Part of a small language model's weights.
Size: 13 layers, width 256, 3 heads of 64, MLP 1024 GELU, vocabulary 651, 10.3M parameters.
Architecture: untied embeddings, capped logits.
Training: 231M tokens, 7047 steps.
Each number is 50 + 12 x the weight over its row's rms, rounded and kept within 0 to 99. Layers, rows and columns count from 0. The size before them is the row's rms in percent of the matrix's.

# up: layer 9 MLP up, 1024x256, rms 0.135, rows 165-191, columns 128-255
# down: layer 9 MLP down (transposed), 1024x256, rms 0.126, rows 165-191, columns 128-255
up165 106:47 45 50 59 49 54 38 49 48 39 28 49 75 42 59 49 59 75 61 52 64 42 52 68 63 41 45 46 54 58 46 41 42 43 52 47 53 55 67 45 55 61 62 48 60 61 50 53 52 43 57 55 53 59 45 55 46 67 57 58 50 23 42 44 70 68 61 36 77 36 63 41 73 53 50 45 65 61 63 57 67 64 38 48 31 40 71 39 48 57 67 39 60 73 27 38 30 55 33 66 29 50 55 53 65 72 40 31 55 48 47 52 39 45 58 50 55 58 59 70 36 57 53 35 57 47 48 61
down165 104:58 54 51 47 49 51 58 48 52 42 50 45 37 40 73 32 39 53 48 50 52 42 69 39 38 36 40 43 38 43 50 48 33 86 64 56 51 17 59 59 59 50 51 64 50 07 54 37 48 50 22 47 55 60 59 20 45 34 48 43 64 45 56 62 70 48 45 66 47 61 70 56 37 70 46 25 48 49 51 47 51 39 44 71 63 30 52 60 73 33 54 73 32 58 57 42 58 56 43 44 41 52 36 49 60 69 58 53 52 42 32 60 62 64 67 37 48 51 71 48 38 33 58 35 46 49 64 54
up166 097:48 40 35 49 19 47 30 44 64 64 38 49 55 34 49 66 46 77 29 42 60 51 49 39 51 72 46 61 52 60 53 32 44 59 63 73 42 59 61 56 40 64 40 46 52 52 47 52 65 24 49 59 50 26 49 87 52 51 46 42 44 52 61 42 71 60 44 48 56 46 65 69 44 48 70 32 20 52 45 49 52 58 37 73 28 40 57 45 48 40 47 36 35 51 28 50 52 53 46 29 51 47 47 45 76 52 56 41 42 47 38 55 59 55 45 50 57 58 66 40 39 53 64 63 68 56 43 53
down166 093:50 53 48 32 59 66 46 40 36 35 44 43 52 48 51 39 39 47 54 59 41 36 46 73 46 23 67 35 37 45 28 59 40 47 41 68 60 66 45 55 48 54 55 40 81 54 52 49 38 65 28 35 54 51 61 52 38 35 46 55 88 58 69 55 54 68 55 34 49 44 50 35 67 56 64 76 76 48 57 41 48 46 22 44 50 62 47 52 50 62 32 52 43 41 52 41 46 35 55 67 14 55 82 65 39 42 51 52 58 39 49 30 55 66 75 56 60 23 60 60 48 37 47 47 55 62 40 67
up167 103:42 50 52 66 23 30 52 42 34 63 38 62 49 41 55 47 54 51 32 48 69 55 51 51 46 47 71 62 73 36 53 52 54 63 50 51 76 38 47 37 35 58 68 27 66 50 38 52 44 56 52 40 46 52 40 36 44 64 76 36 56 62 38 21 31 13 51 49 38 39 43 54 69 70 55 71 68 48 39 60 61 53 49 58 39 58 23 49 51 44 35 61 64 57 41 81 34 45 48 54 46 53 42 49 67 49 61 49 54 30 45 42 56 46 42 43 63 70 49 33 45 62 43 57 52 59 33 59
down167 104:46 57 46 50 47 49 43 55 53 40 41 45 48 60 61 71 46 38 56 58 34 48 54 52 57 64 54 53 53 47 55 13 60 35 39 41 70 48 66 73 44 51 54 56 52 68 47 40 46 69 09 50 31 61 56 43 59 57 35 69 59 60 63 39 43 50 43 36 43 47 67 56 44 38 97 52 60 39 31 49 70 66 58 59 62 66 34 41 44 54 28 41 42 63 49 62 49 56 37 49 29 41 30 59 71 37 63 52 52 53 47 40 45 29 33 70 56 74 29 69 49 65 36 43 60 64 30 50
up168 107:70 78 69 49 57 32 50 43 35 43 56 27 34 43 60 48 67 50 52 25 37 42 40 45 38 39 43 40 35 55 38 60 57 47 65 55 60 28 39 65 42 43 43 66 42 50 64 77 65 56 45 58 76 49 57 63 51 39 64 53 59 55 45 28 59 59 55 59 72 61 77 55 39 30 30 53 51 54 48 51 58 51 45 54 66 51 67 50 75 33 56 39 52 40 56 45 41 41 63 29 37 38 51 54 33 43 28 40 48 42 69 53 57 40 42 69 66 48 36 59 24 55 47 23 63 37 32 31
down168 114:59 46 42 32 49 50 21 59 53 41 23 38 50 69 44 41 55 59 63 22 39 59 27 62 71 29 33 60 41 28 54 51 46 32 50 61 26 57 53 45 38 49 50 64 46 56 49 33 56 49 51 40 54 42 50 48 60 45 50 61 54 54 56 62 37 59 55 37 48 24 79 52 59 59 67 47 59 43 47 53 47 35 41 35 63 61 46 47 46 76 51 55 57 46 53 56 36 39 48 28 66 62 39 75 43 46 55 44 51 48 56 71 48 50 60 44 56 53 49 22 54 49 54 55 33 43 43 56
up169 114:56 58 35 57 50 38 64 56 47 61 44 54 56 43 50 70 19 30 57 52 48 42 47 31 75 55 56 60 38 32 49 54 55 51 54 60 48 27 42 53 31 77 43 64 55 48 36 43 33 22 34 46 57 32 44 38 64 41 40 67 28 67 68 56 44 50 79 49 57 65 51 57 40 62 56 66 84 57 63 25 58 34 57 51 57 64 47 37 48 52 62 54 40 55 49 41 46 81 58 62 52 45 35 35 47 49 35 53 59 59 69 44 46 52 59 62 55 60 52 56 53 39 40 50 61 66 49 60
down169 115:61 36 62 48 50 53 58 51 53 70 27 54 48 38 53 49 58 47 62 47 60 65 52 42 50 53 48 69 62 18 52 47 56 57 43 37 53 53 55 33 23 52 59 55 54 61 65 57 42 58 37 43 44 44 62 55 82 61 69 51 56 73 38 38 58 44 33 39 60 53 50 45 58 43 34 70 40 71 43 26 56 36 50 89 69 71 54 56 40 65 41 23 66 32 48 39 47 60 52 47 52 40 31 59 47 30 55 42 55 46 69 56 46 58 68 45 66 59 28 46 26 61 36 47 48 62 66 70
up170 090:40 49 45 34 63 63 36 46 42 52 38 37 52 72 39 44 54 48 66 13 39 51 25 53 46 39 39 63 46 43 51 54 47 31 37 44 61 48 65 53 41 52 39 55 28 84 30 40 73 51 40 42 44 65 42 33 56 24 63 40 37 48 56 58 49 55 48 69 39 44 57 58 70 65 65 57 49 52 35 46 48 46 52 27 88 43 61 24 38 46 49 44 60 42 76 44 49 47 60 34 59 45 53 54 51 59 60 58 59 35 42 56 58 56 50 27 43 49 43 57 48 49 62 49 68 30 55 50
down170 084:40 38 45 78 40 40 59 56 56 40 60 81 51 38 76 46 45 44 40 51 68 44 57 52 42 41 36 52 60 34 44 36 49 45 54 58 47 37 50 54 46 42 61 60 54 61 76 43 46 45 35 43 57 33 59 55 59 38 41 59 59 36 32 50 55 38 49 41 67 32 28 39 49 49 30 37 41 61 56 50 43 62 47 60 43 47 36 55 72 54 56 48 64 52 45 26 44 51 38 63 51 51 64 41 61 33 41 43 50 70 55 51 40 46 41 62 40 64 59 54 52 36 57 36 61 63 53 54
up171 098:58 30 55 52 58 56 61 65 56 63 63 71 66 56 35 67 42 40 42 45 66 46 48 60 61 49 61 60 74 72 47 32 39 34 48 51 39 63 53 32 36 44 59 33 39 42 33 61 54 46 51 51 42 57 44 64 49 40 48 54 52 64 20 43 66 45 65 27 56 58 35 44 55 34 24 48 53 59 79 58 61 38 46 45 27 47 53 44 70 59 66 28 50 35 33 48 43 38 53 52 59 55 34 66 41 52 73 30 50 48 41 45 32 58 54 60 51 50 58 64 64 59 55 52 54 44 37 45
down171 099:49 29 56 61 45 33 51 45 62 31 56 43 50 44 73 48 52 52 60 65 25 60 45 61 39 42 64 49 36 43 66 48 49 50 36 53 57 74 64 62 37 65 44 69 59 41 52 66 55 48 50 52 33 60 47 48 52 60 82 70 23 40 67 47 54 54 39 52 48 38 49 59 66 62 63 47 60 59 53 43 32 56 41 46 67 28 34 44 52 42 45 45 37 45 58 38 56 35 47 36 48 71 25 66 54 51 57 55 51 40 69 35 39 69 49 39 55 76 45 50 37 40 79 54 49 47 66 51
up172 103:36 33 64 45 40 57 60 48 41 68 67 48 63 64 42 51 51 72 68 47 57 50 73 47 62 60 67 49 47 41 41 50 46 58 66 41 75 56 71 61 36 48 63 49 42 50 34 47 66 42 74 65 47 56 44 30 46 51 59 64 51 34 47 42 50 47 49 33 55 65 68 43 43 50 42 53 65 39 48 59 38 52 30 49 43 53 70 48 44 46 54 54 43 70 55 54 62 45 56 41 41 41 51 68 82 51 43 60 45 38 63 61 79 53 59 57 51 49 37 39 42 64 39 45 34 48 53 55
down172 105:52 44 60 40 44 38 57 48 62 49 47 56 36 51 51 26 59 41 65 55 73 53 66 38 30 53 35 42 55 73 56 49 40 36 57 35 46 46 57 50 62 48 53 70 51 58 37 41 52 82 74 62 70 38 43 60 26 50 61 34 39 16 48 66 40 71 45 61 60 68 60 34 36 59 52 46 41 49 58 55 46 48 36 58 69 28 62 60 57 33 60 71 33 62 43 59 50 53 60 67 43 54 71 46 50 57 48 41 58 61 34 47 51 69 29 67 53 53 50 36 65 55 62 45 43 53 39 45
up173 094:48 61 58 38 70 32 41 32 67 62 53 44 44 66 56 38 49 63 45 54 44 58 44 48 57 51 56 45 60 31 72 49 61 69 62 54 50 50 43 54 55 70 72 56 34 68 53 34 47 59 72 34 37 50 64 55 34 57 59 52 48 31 53 40 55 50 17 57 79 57 35 43 56 30 51 29 66 56 64 54 44 61 61 45 61 52 33 41 49 46 47 63 46 66 58 41 79 49 40 47 50 56 67 64 31 54 41 56 62 51 49 34 55 34 64 41 51 48 46 39 42 65 43 15 53 23 42 54
down173 090:62 37 54 39 55 64 78 58 45 45 50 62 45 41 51 39 44 37 60 37 50 26 31 46 52 46 37 58 52 72 38 57 46 39 52 50 46 64 71 46 35 19 47 50 74 54 51 50 30 42 36 51 46 37 44 46 55 40 63 41 49 51 45 65 46 38 57 50 31 32 54 36 28 35 38 41 40 68 42 45 60 85 56 66 39 57 49 45 54 32 32 45 36 44 43 35 45 63 52 46 53 52 34 47 52 47 53 63 56 48 41 64 46 52 59 33 77 51 57 33 23 68 60 53 50 66 60 57
up174 096:52 49 45 67 37 46 82 62 55 50 56 59 57 45 35 51 56 67 51 34 48 54 48 50 54 46 51 48 45 42 58 34 51 48 40 39 68 38 49 25 42 34 34 57 49 34 45 38 36 26 59 41 65 66 37 42 45 45 44 76 36 69 51 41 37 53 56 52 31 37 43 60 48 36 42 43 60 55 48 43 39 54 29 53 24 56 64 27 43 51 45 50 57 46 75 57 61 58 32 56 48 48 38 54 63 41 47 57 61 45 41 68 44 58 74 64 58 57 36 58 51 68 54 41 53 42 26 70
down174 094:44 65 44 59 55 58 55 50 39 49 56 47 53 41 52 32 42 21 43 42 52 37 57 51 45 60 65 42 31 57 62 49 55 62 51 61 29 57 21 66 55 53 60 65 41 65 36 53 46 56 38 60 47 41 76 45 46 36 53 50 55 45 42 26 44 41 35 53 67 64 60 41 44 46 59 66 45 72 56 63 59 46 63 57 57 37 52 76 78 30 31 51 54 29 36 42 57 38 62 47 29 51 57 71 49 44 47 48 57 31 58 38 56 53 43 47 40 48 49 50 52 38 39 20 45 77 28 40
up175 101:57 51 43 68 48 37 55 84 66 61 37 64 40 62 34 68 43 83 52 44 39 60 45 69 53 53 42 22 52 47 52 38 28 38 70 45 54 66 44 60 75 58 41 51 52 62 61 45 56 67 48 56 36 55 41 50 46 49 48 44 44 74 61 47 70 50 54 45 72 56 58 40 47 43 79 72 46 51 53 58 30 41 37 35 56 48 47 43 47 47 43 50 54 61 56 43 47 84 63 67 46 35 52 41 63 72 50 42 71 65 54 73 57 39 34 55 53 51 46 61 23 48 24 70 56 34 47 42
down175 109:64 54 50 37 41 59 53 55 57 53 22 52 48 46 42 41 40 56 30 52 55 71 55 57 62 28 60 60 51 50 59 39 50 43 31 54 57 61 59 42 60 40 47 66 51 37 50 46 51 56 37 24 71 61 35 40 57 35 45 52 40 29 58 36 59 49 41 42 56 53 42 37 58 63 53 35 39 60 53 54 61 55 47 56 66 31 50 63 54 59 56 43 44 46 30 64 49 49 43 29 45 50 56 56 45 55 68 50 51 51 36 41 43 55 48 35 40 54 57 52 30 48 67 54 57 42 42 59
up176 104:45 53 36 42 29 65 53 51 50 50 62 90 54 41 50 47 61 41 66 38 50 43 28 67 29 44 52 63 68 44 45 64 68 58 41 41 36 47 57 63 42 67 58 40 65 46 41 51 62 54 33 35 62 70 49 34 38 34 62 53 40 47 68 41 35 42 51 57 37 52 58 39 67 57 53 27 35 39 39 53 48 44 71 44 66 46 61 46 49 58 48 47 59 48 70 46 42 47 50 63 58 40 34 57 46 55 57 59 53 63 48 43 40 67 54 46 82 59 50 54 59 43 35 44 51 51 64 66
down176 105:38 63 40 41 42 30 62 32 45 56 56 39 36 55 58 30 55 47 64 61 60 55 43 67 23 40 48 53 41 57 69 49 33 54 23 54 52 53 60 25 51 23 63 48 37 37 63 42 61 39 44 29 45 49 50 65 53 67 61 45 48 55 47 42 69 55 64 44 56 53 61 43 47 42 72 51 55 62 56 18 51 50 73 71 51 50 58 41 63 47 75 48 56 42 37 50 33 51 42 65 65 58 46 57 66 39 77 47 69 32 46 42 41 52 53 51 48 43 37 66 51 50 43 34 49 54 53 62
up177 096:40 54 59 35 58 54 53 50 30 54 35 59 46 39 52 44 48 47 73 48 57 41 52 43 55 49 50 48 52 52 59 25 48 53 56 53 30 41 46 31 30 51 51 54 44 41 53 32 52 44 74 60 61 59 50 73 86 45 40 25 49 56 49 51 72 69 41 71 56 51 47 43 45 62 36 48 58 53 30 39 59 27 62 45 49 57 37 72 39 50 66 41 76 39 73 42 44 34 55 60 40 57 46 43 63 39 22 43 58 45 61 55 26 41 29 63 66 60 50 52 40 56 38 25 48 55 32 51
down177 095:61 38 55 82 78 38 35 57 39 74 50 36 56 64 43 45 56 52 46 50 57 48 40 50 50 49 68 56 43 41 52 61 48 55 37 50 50 57 23 55 43 47 48 39 51 51 28 63 47 51 54 49 58 44 61 56 65 30 68 45 55 56 67 59 33 50 61 55 35 38 46 43 54 52 43 43 48 47 41 70 61 61 40 39 36 36 63 28 52 55 27 40 51 62 51 51 43 44 47 39 35 58 56 59 59 37 57 41 38 60 46 60 55 70 28 49 77 58 47 40 58 34 41 59 50 46 60 40
up178 098:57 40 49 27 51 66 50 54 56 53 57 43 31 37 56 54 50 59 41 43 39 64 57 49 68 57 48 41 48 53 66 48 58 59 51 33 50 71 91 45 60 63 23 57 52 45 38 43 53 61 65 74 35 46 59 13 50 54 44 43 43 46 59 62 27 41 49 57 42 45 44 58 45 35 62 31 64 41 56 45 56 82 43 39 49 61 59 66 57 65 44 34 68 32 44 67 52 52 54 44 53 62 36 59 46 62 46 42 36 38 55 41 33 71 28 56 49 57 54 59 60 32 42 63 48 63 49 39
down178 091:37 33 41 49 51 34 62 60 57 50 52 48 56 71 62 50 51 51 65 48 82 54 33 47 29 36 53 54 23 49 53 62 52 53 57 57 47 61 67 47 54 48 40 47 43 44 66 43 53 61 57 60 51 81 46 56 49 59 37 54 66 49 56 36 75 60 29 61 70 60 38 69 41 65 40 45 59 41 60 63 52 57 46 34 38 49 60 44 50 62 34 61 37 60 73 37 46 68 49 52 48 16 31 72 62 40 67 65 40 43 42 34 47 39 65 31 36 52 70 51 58 51 50 50 49 44 47 50
up179 097:49 45 48 48 56 37 44 50 41 63 70 57 60 44 50 49 43 48 44 42 64 48 50 33 43 51 47 46 54 39 31 57 42 81 50 48 33 65 67 49 52 47 54 41 46 56 76 41 32 38 45 35 38 68 54 49 61 51 65 70 50 16 56 55 45 26 35 41 28 30 66 63 46 50 59 41 69 71 59 44 68 38 44 55 51 75 40 37 44 52 52 52 50 64 72 38 55 53 54 59 55 63 56 50 39 62 60 59 35 53 58 52 50 54 41 43 71 24 14 71 39 53 65 57 51 55 60 40
down179 101:84 48 51 56 54 80 52 35 50 55 54 38 54 64 45 46 44 67 45 54 67 49 82 73 56 47 53 37 33 56 68 50 57 32 32 60 41 39 42 60 59 58 36 58 48 56 48 69 48 39 59 53 63 44 65 34 64 64 45 34 53 56 53 36 47 45 52 56 67 67 57 70 36 57 29 68 46 27 52 44 38 45 56 46 40 50 62 55 63 61 54 51 59 54 54 58 48 41 37 38 41 51 32 59 43 58 39 63 59 65 59 67 68 41 64 56 42 35 69 33 61 66 57 68 71 41 47 48
up180 096:42 46 68 50 63 36 50 40 42 48 48 24 55 65 52 59 65 35 41 32 49 53 47 71 70 47 56 37 73 49 57 55 46 43 55 52 39 62 47 74 54 56 72 39 57 71 49 66 51 68 33 48 35 38 42 34 51 31 60 55 50 53 44 53 67 19 49 51 68 45 35 59 45 46 67 55 40 59 23 50 38 44 53 44 43 43 32 57 65 43 66 47 49 30 36 44 27 51 48 22 62 55 49 42 50 53 33 51 46 39 55 52 28 40 49 57 45 54 65 44 67 52 33 38 73 50 36 62
down180 094:37 74 41 53 30 34 53 49 59 56 35 49 65 41 47 52 56 50 67 55 68 61 32 33 55 56 40 51 48 32 45 48 65 70 40 43 56 50 56 52 64 57 69 59 50 29 64 44 53 24 62 42 54 56 55 60 77 47 21 69 48 52 65 35 47 41 50 80 50 64 56 42 53 46 42 43 61 39 67 46 43 52 58 51 29 43 51 64 41 65 53 50 74 40 58 48 41 67 40 82 32 49 26 59 63 55 50 47 71 62 33 42 55 43 48 42 58 59 39 50 41 44 61 67 35 44 26 45
up181 097:36 42 35 57 31 43 47 23 39 61 52 48 67 47 42 76 45 57 29 42 52 60 53 41 69 68 52 65 66 41 38 47 63 65 54 50 48 60 39 33 68 62 59 51 58 44 64 38 51 43 74 60 44 66 63 30 37 57 65 58 51 66 42 40 75 72 38 57 48 46 42 51 38 49 44 43 34 73 42 46 36 45 53 42 48 64 48 52 50 62 63 59 31 36 52 51 60 64 61 56 31 59 56 61 48 62 51 43 43 37 46 44 44 45 61 69 56 52 47 35 62 67 51 42 33 35 49 42
down181 095:60 54 47 53 53 57 41 69 74 63 40 56 46 69 39 50 71 32 67 55 55 41 25 42 41 52 58 25 45 61 51 57 46 43 30 32 48 56 51 61 47 45 53 50 56 60 47 47 43 35 37 56 33 42 75 52 62 49 59 49 51 28 60 59 44 59 69 44 69 54 53 35 46 37 58 55 65 39 52 49 54 51 39 64 58 51 59 27 60 65 59 49 42 74 12 53 49 54 52 43 73 36 58 59 39 53 41 61 39 53 81 43 48 57 51 53 56 52 76 67 41 47 59 44 45 49 59 59
up182 103:48 51 48 61 24 39 62 46 61 40 66 57 58 54 75 67 54 39 54 46 38 29 72 58 50 32 35 78 51 56 53 58 44 42 33 61 37 42 38 59 27 77 58 46 53 65 49 60 38 60 36 28 60 48 31 34 57 64 55 29 55 68 56 60 65 49 63 54 49 50 33 67 33 39 41 52 40 50 45 48 36 40 54 45 49 53 47 65 59 46 55 49 60 72 51 58 42 27 66 67 29 33 55 54 61 34 49 59 36 53 32 58 48 46 15 56 54 40 53 31 35 46 54 50 44 32 56 43
down182 107:55 58 52 58 46 53 65 52 38 54 37 50 28 51 62 63 27 34 46 55 61 50 55 55 51 65 60 55 50 46 50 53 46 56 49 58 48 54 42 25 67 61 67 47 66 45 45 40 43 51 52 52 47 64 34 53 53 36 68 54 79 57 25 48 31 46 46 70 36 34 61 67 36 66 71 54 49 37 62 32 29 40 41 72 41 32 56 71 59 39 34 54 59 34 57 37 69 61 24 21 57 63 46 31 53 35 49 71 43 63 59 45 42 61 59 50 46 71 35 59 63 48 33 55 46 53 42 44
up183 102:59 77 61 46 54 61 69 44 43 40 51 49 47 32 49 37 47 63 61 62 38 52 54 38 60 55 55 45 51 55 13 26 43 39 74 33 48 63 53 47 88 30 40 50 42 58 49 35 41 48 72 57 59 27 55 53 38 47 40 43 26 35 59 56 38 54 50 69 41 59 52 38 48 43 52 51 37 41 66 32 36 44 48 33 59 57 64 46 61 21 41 48 43 44 63 48 58 45 35 34 48 37 51 42 41 66 40 52 40 60 64 51 49 42 51 47 63 66 50 53 43 49 48 42 59 60 56 55
down183 097:48 54 22 65 35 33 35 43 54 69 47 54 65 66 21 31 58 33 38 69 57 43 56 56 46 52 57 60 51 20 57 53 47 42 49 50 41 55 51 60 45 64 71 55 47 83 66 53 67 47 88 70 50 48 34 57 60 27 28 58 44 59 49 61 34 61 51 55 49 55 42 43 52 64 60 35 37 46 63 33 55 41 38 53 41 53 61 47 33 44 56 69 39 46 34 36 41 62 46 59 48 24 58 43 40 45 59 50 35 37 48 71 59 43 63 58 48 59 41 44 39 62 40 36 38 63 40 49
up184 103:46 62 50 37 53 50 45 29 30 45 62 61 28 61 52 50 43 34 56 56 64 49 42 36 57 59 59 66 37 65 66 60 59 57 41 43 42 54 50 59 35 56 40 52 48 58 53 51 37 66 44 47 71 54 36 54 60 60 43 43 62 38 68 39 38 41 57 36 42 50 57 65 28 52 38 40 38 33 37 55 70 56 55 42 47 42 36 36 40 43 62 54 47 58 39 72 61 39 42 33 58 37 52 53 32 41 35 47 62 36 42 53 45 43 48 55 49 32 70 47 54 47 37 51 51 49 36 37
down184 100:49 60 33 67 55 35 24 65 50 40 63 46 67 53 66 63 46 55 39 34 35 39 52 33 54 42 43 44 72 52 26 49 56 41 66 42 36 43 68 27 45 70 45 61 53 35 43 63 37 45 36 61 21 63 37 44 60 37 55 64 60 59 52 72 52 51 54 62 41 36 37 56 55 67 41 52 52 64 59 47 72 43 44 46 35 41 37 59 33 60 42 49 56 48 50 39 41 52 49 44 25 51 65 52 65 51 62 49 37 62 52 23 37 49 66 47 37 64 55 56 49 34 46 48 39 54 63 35
up185 108:15 71 45 44 29 48 58 55 40 38 54 52 58 46 46 53 39 71 54 19 56 32 20 44 61 64 44 71 63 60 59 37 33 41 28 70 60 33 41 63 49 42 47 50 59 49 63 64 43 60 50 74 49 33 23 45 42 58 55 60 54 49 49 51 52 46 69 30 81 30 54 38 47 50 38 55 50 62 39 64 47 46 56 45 28 31 66 40 65 51 64 33 54 47 49 60 46 58 50 64 62 29 24 73 50 36 47 46 53 60 51 34 61 62 61 39 52 53 54 53 46 35 67 55 36 53 76 42
down185 107:56 55 37 47 35 55 53 51 52 47 48 45 62 64 56 46 64 24 53 62 36 48 63 71 37 57 55 41 62 48 60 59 42 52 55 55 54 57 28 28 55 24 66 48 34 59 50 48 52 56 38 68 51 52 34 59 56 28 52 45 57 44 80 44 48 40 22 38 49 49 49 56 48 52 53 22 40 51 75 67 45 48 59 87 68 53 65 53 52 55 50 63 60 51 56 47 40 69 37 38 42 45 45 37 63 62 58 53 37 35 62 46 50 47 68 56 43 37 58 48 61 38 59 41 53 43 66 45
up186 107:69 50 49 44 51 35 65 66 40 62 57 41 41 77 62 14 59 56 44 67 59 33 24 56 58 44 57 53 47 52 51 80 46 35 41 48 49 50 82 36 63 22 48 48 44 55 47 37 44 54 46 51 26 52 42 59 46 57 46 40 28 78 64 41 38 53 40 47 53 70 46 36 26 61 57 58 71 63 66 49 43 50 45 33 49 38 43 28 54 50 27 74 50 38 53 70 39 63 41 63 34 52 55 38 42 46 59 57 45 57 25 51 51 49 57 62 36 66 34 49 59 64 57 50 63 53 44 41
down186 108:45 53 38 47 43 46 72 57 34 48 42 69 48 43 53 37 37 41 59 49 64 34 31 57 51 31 29 54 64 33 46 21 54 45 60 41 54 43 57 49 57 46 75 37 59 60 47 36 57 40 61 46 19 58 63 56 60 59 38 40 46 48 57 59 76 35 61 57 46 53 45 56 41 61 42 51 59 46 65 55 38 65 59 54 63 34 50 52 48 72 45 49 74 49 60 55 50 60 59 67 43 44 65 40 56 58 55 54 58 40 18 50 44 58 45 56 44 50 48 54 31 48 49 37 55 40 59 35
up187 100:54 48 56 71 29 33 39 41 45 61 51 47 50 56 49 52 49 41 62 35 23 48 41 60 51 49 66 41 58 67 60 46 42 47 53 22 62 59 41 63 59 58 73 27 41 23 44 60 43 55 60 61 55 46 69 46 47 40 57 47 41 62 57 58 65 62 68 48 47 51 71 38 58 56 54 55 59 54 51 48 58 43 31 36 38 34 52 46 42 43 60 83 51 70 51 64 55 33 53 78 45 47 57 48 45 73 64 48 43 51 51 48 62 58 43 59 53 35 39 73 49 47 32 56 63 39 55 63
down187 100:60 71 49 57 37 60 58 76 59 57 51 56 45 41 49 40 48 37 45 61 59 54 54 38 45 44 47 60 54 22 44 54 54 39 48 46 24 50 61 63 54 52 58 64 49 48 52 54 55 39 60 46 61 63 44 56 32 68 73 61 66 52 46 60 60 42 44 29 29 45 55 58 33 55 37 51 33 61 45 53 38 52 60 63 50 56 34 49 26 66 55 44 62 44 50 48 40 54 53 58 46 53 48 63 77 41 45 55 46 66 94 50 42 42 23 35 14 70 46 39 47 59 46 59 61 54 74 51
up188 102:66 58 38 43 42 69 51 32 37 50 58 54 67 60 27 43 51 27 69 42 53 54 29 56 60 67 50 54 24 36 54 52 30 43 57 48 55 33 43 49 53 50 60 38 48 68 60 72 28 37 43 66 65 44 59 54 58 32 50 65 57 42 38 47 69 55 57 55 24 54 40 67 63 48 48 63 48 41 68 46 46 49 54 51 18 63 43 67 52 45 78 30 65 37 34 71 53 50 62 50 46 49 47 50 80 42 53 53 63 59 65 78 37 25 46 30 59 49 36 48 51 51 70 47 77 33 62 39
down188 103:58 56 62 49 58 34 44 67 59 45 47 57 64 55 44 41 35 54 50 41 91 49 47 67 42 49 74 32 56 48 61 62 46 41 68 57 54 56 51 67 46 40 77 45 48 42 31 50 69 46 36 47 43 63 46 46 59 38 51 58 48 51 69 27 59 77 37 44 74 45 57 44 37 39 39 68 38 61 38 65 62 53 51 70 65 48 60 51 57 42 30 31 65 49 63 41 46 51 59 40 18 36 83 45 57 55 50 45 42 46 53 39 46 61 67 51 71 51 59 44 53 40 48 33 61 44 69 41
up189 098:44 34 55 37 48 55 52 85 40 59 64 44 51 26 49 40 45 69 60 49 47 59 39 49 42 39 71 41 54 42 44 36 40 51 39 43 68 34 51 61 37 57 59 56 53 58 65 35 46 34 52 48 61 52 61 53 68 56 35 68 51 36 44 61 33 58 52 65 59 63 62 36 57 62 44 32 43 36 44 48 35 58 62 58 68 45 69 34 65 45 45 71 33 69 55 72 55 46 43 56 48 47 64 32 42 49 43 62 46 46 56 78 54 62 66 50 73 53 33 52 36 51 32 48 51 40 42 40
down189 098:53 69 48 71 36 40 53 44 57 68 45 51 29 68 45 71 60 58 63 54 49 33 62 57 51 55 31 41 52 42 87 37 57 34 45 52 64 39 53 49 47 39 79 36 56 42 43 55 58 72 61 30 41 39 44 40 47 46 49 34 46 56 59 41 43 36 60 35 52 34 31 61 58 22 46 44 49 42 42 52 55 62 22 61 33 35 23 39 46 37 50 72 73 50 44 35 56 69 51 50 55 59 54 54 60 61 62 37 62 41 48 37 50 67 55 49 43 56 46 44 58 42 66 39 55 32 59 49
up190 098:48 50 52 43 44 41 48 57 59 46 76 49 63 50 53 71 47 70 36 52 37 62 53 40 31 42 50 55 54 57 57 71 36 48 48 33 48 49 43 51 32 47 49 58 32 57 59 08 61 31 66 45 51 45 52 62 44 32 54 60 46 36 48 49 57 54 72 44 45 39 59 63 65 37 41 50 49 40 62 65 50 62 40 51 65 53 37 56 68 56 72 45 52 25 61 58 55 42 41 56 41 40 48 39 62 53 30 44 51 48 67 50 32 30 50 64 41 43 58 57 61 49 58 41 73 40 47 35
down190 098:64 59 21 43 68 54 33 47 27 40 67 69 28 44 41 58 52 69 41 53 37 58 38 51 24 40 39 54 56 58 41 61 44 63 37 44 58 27 53 27 46 43 62 45 51 48 43 47 37 55 53 27 21 49 50 33 62 50 51 46 49 53 72 57 46 51 26 30 58 25 42 58 56 52 44 44 55 50 52 50 51 73 50 46 53 64 49 66 65 32 66 46 70 31 48 31 43 42 55 53 28 64 34 61 46 51 56 60 82 63 52 74 54 39 35 31 57 50 49 51 45 55 57 62 35 60 53 49
up191 106:44 34 50 56 48 50 53 49 20 38 34 62 41 39 57 40 54 33 52 38 69 44 45 62 63 38 56 62 49 45 48 72 47 53 44 77 47 80 75 58 37 46 50 53 55 58 55 43 46 48 64 58 53 50 51 42 34 53 45 59 52 52 48 50 38 53 40 30 25 55 49 53 58 60 35 36 46 65 54 64 66 64 57 45 31 32 54 44 68 44 49 51 52 45 50 61 43 51 53 72 47 58 41 53 50 71 49 58 83 64 50 34 56 73 78 58 66 43 43 39 70 38 59 54 57 48 60 49
down191 111:57 62 48 67 71 40 44 35 63 27 15 51 59 56 36 67 46 46 54 52 62 64 42 56 46 72 40 58 25 69 44 65 32 35 47 68 38 40 43 45 43 45 57 63 74 41 55 60 44 40 91 60 66 62 67 44 49 51 44 49 64 41 49 44 57 57 52 61 45 51 57 56 39 49 64 67 64 36 58 50 50 58 35 67 39 61 60 49 50 40 50 47 55 56 46 61 75 54 64 71 71 39 47 54 33 41 59 48 46 51 64 40 59 29 48 44 46 29 67 61 47 68 48 41 45 41 61 50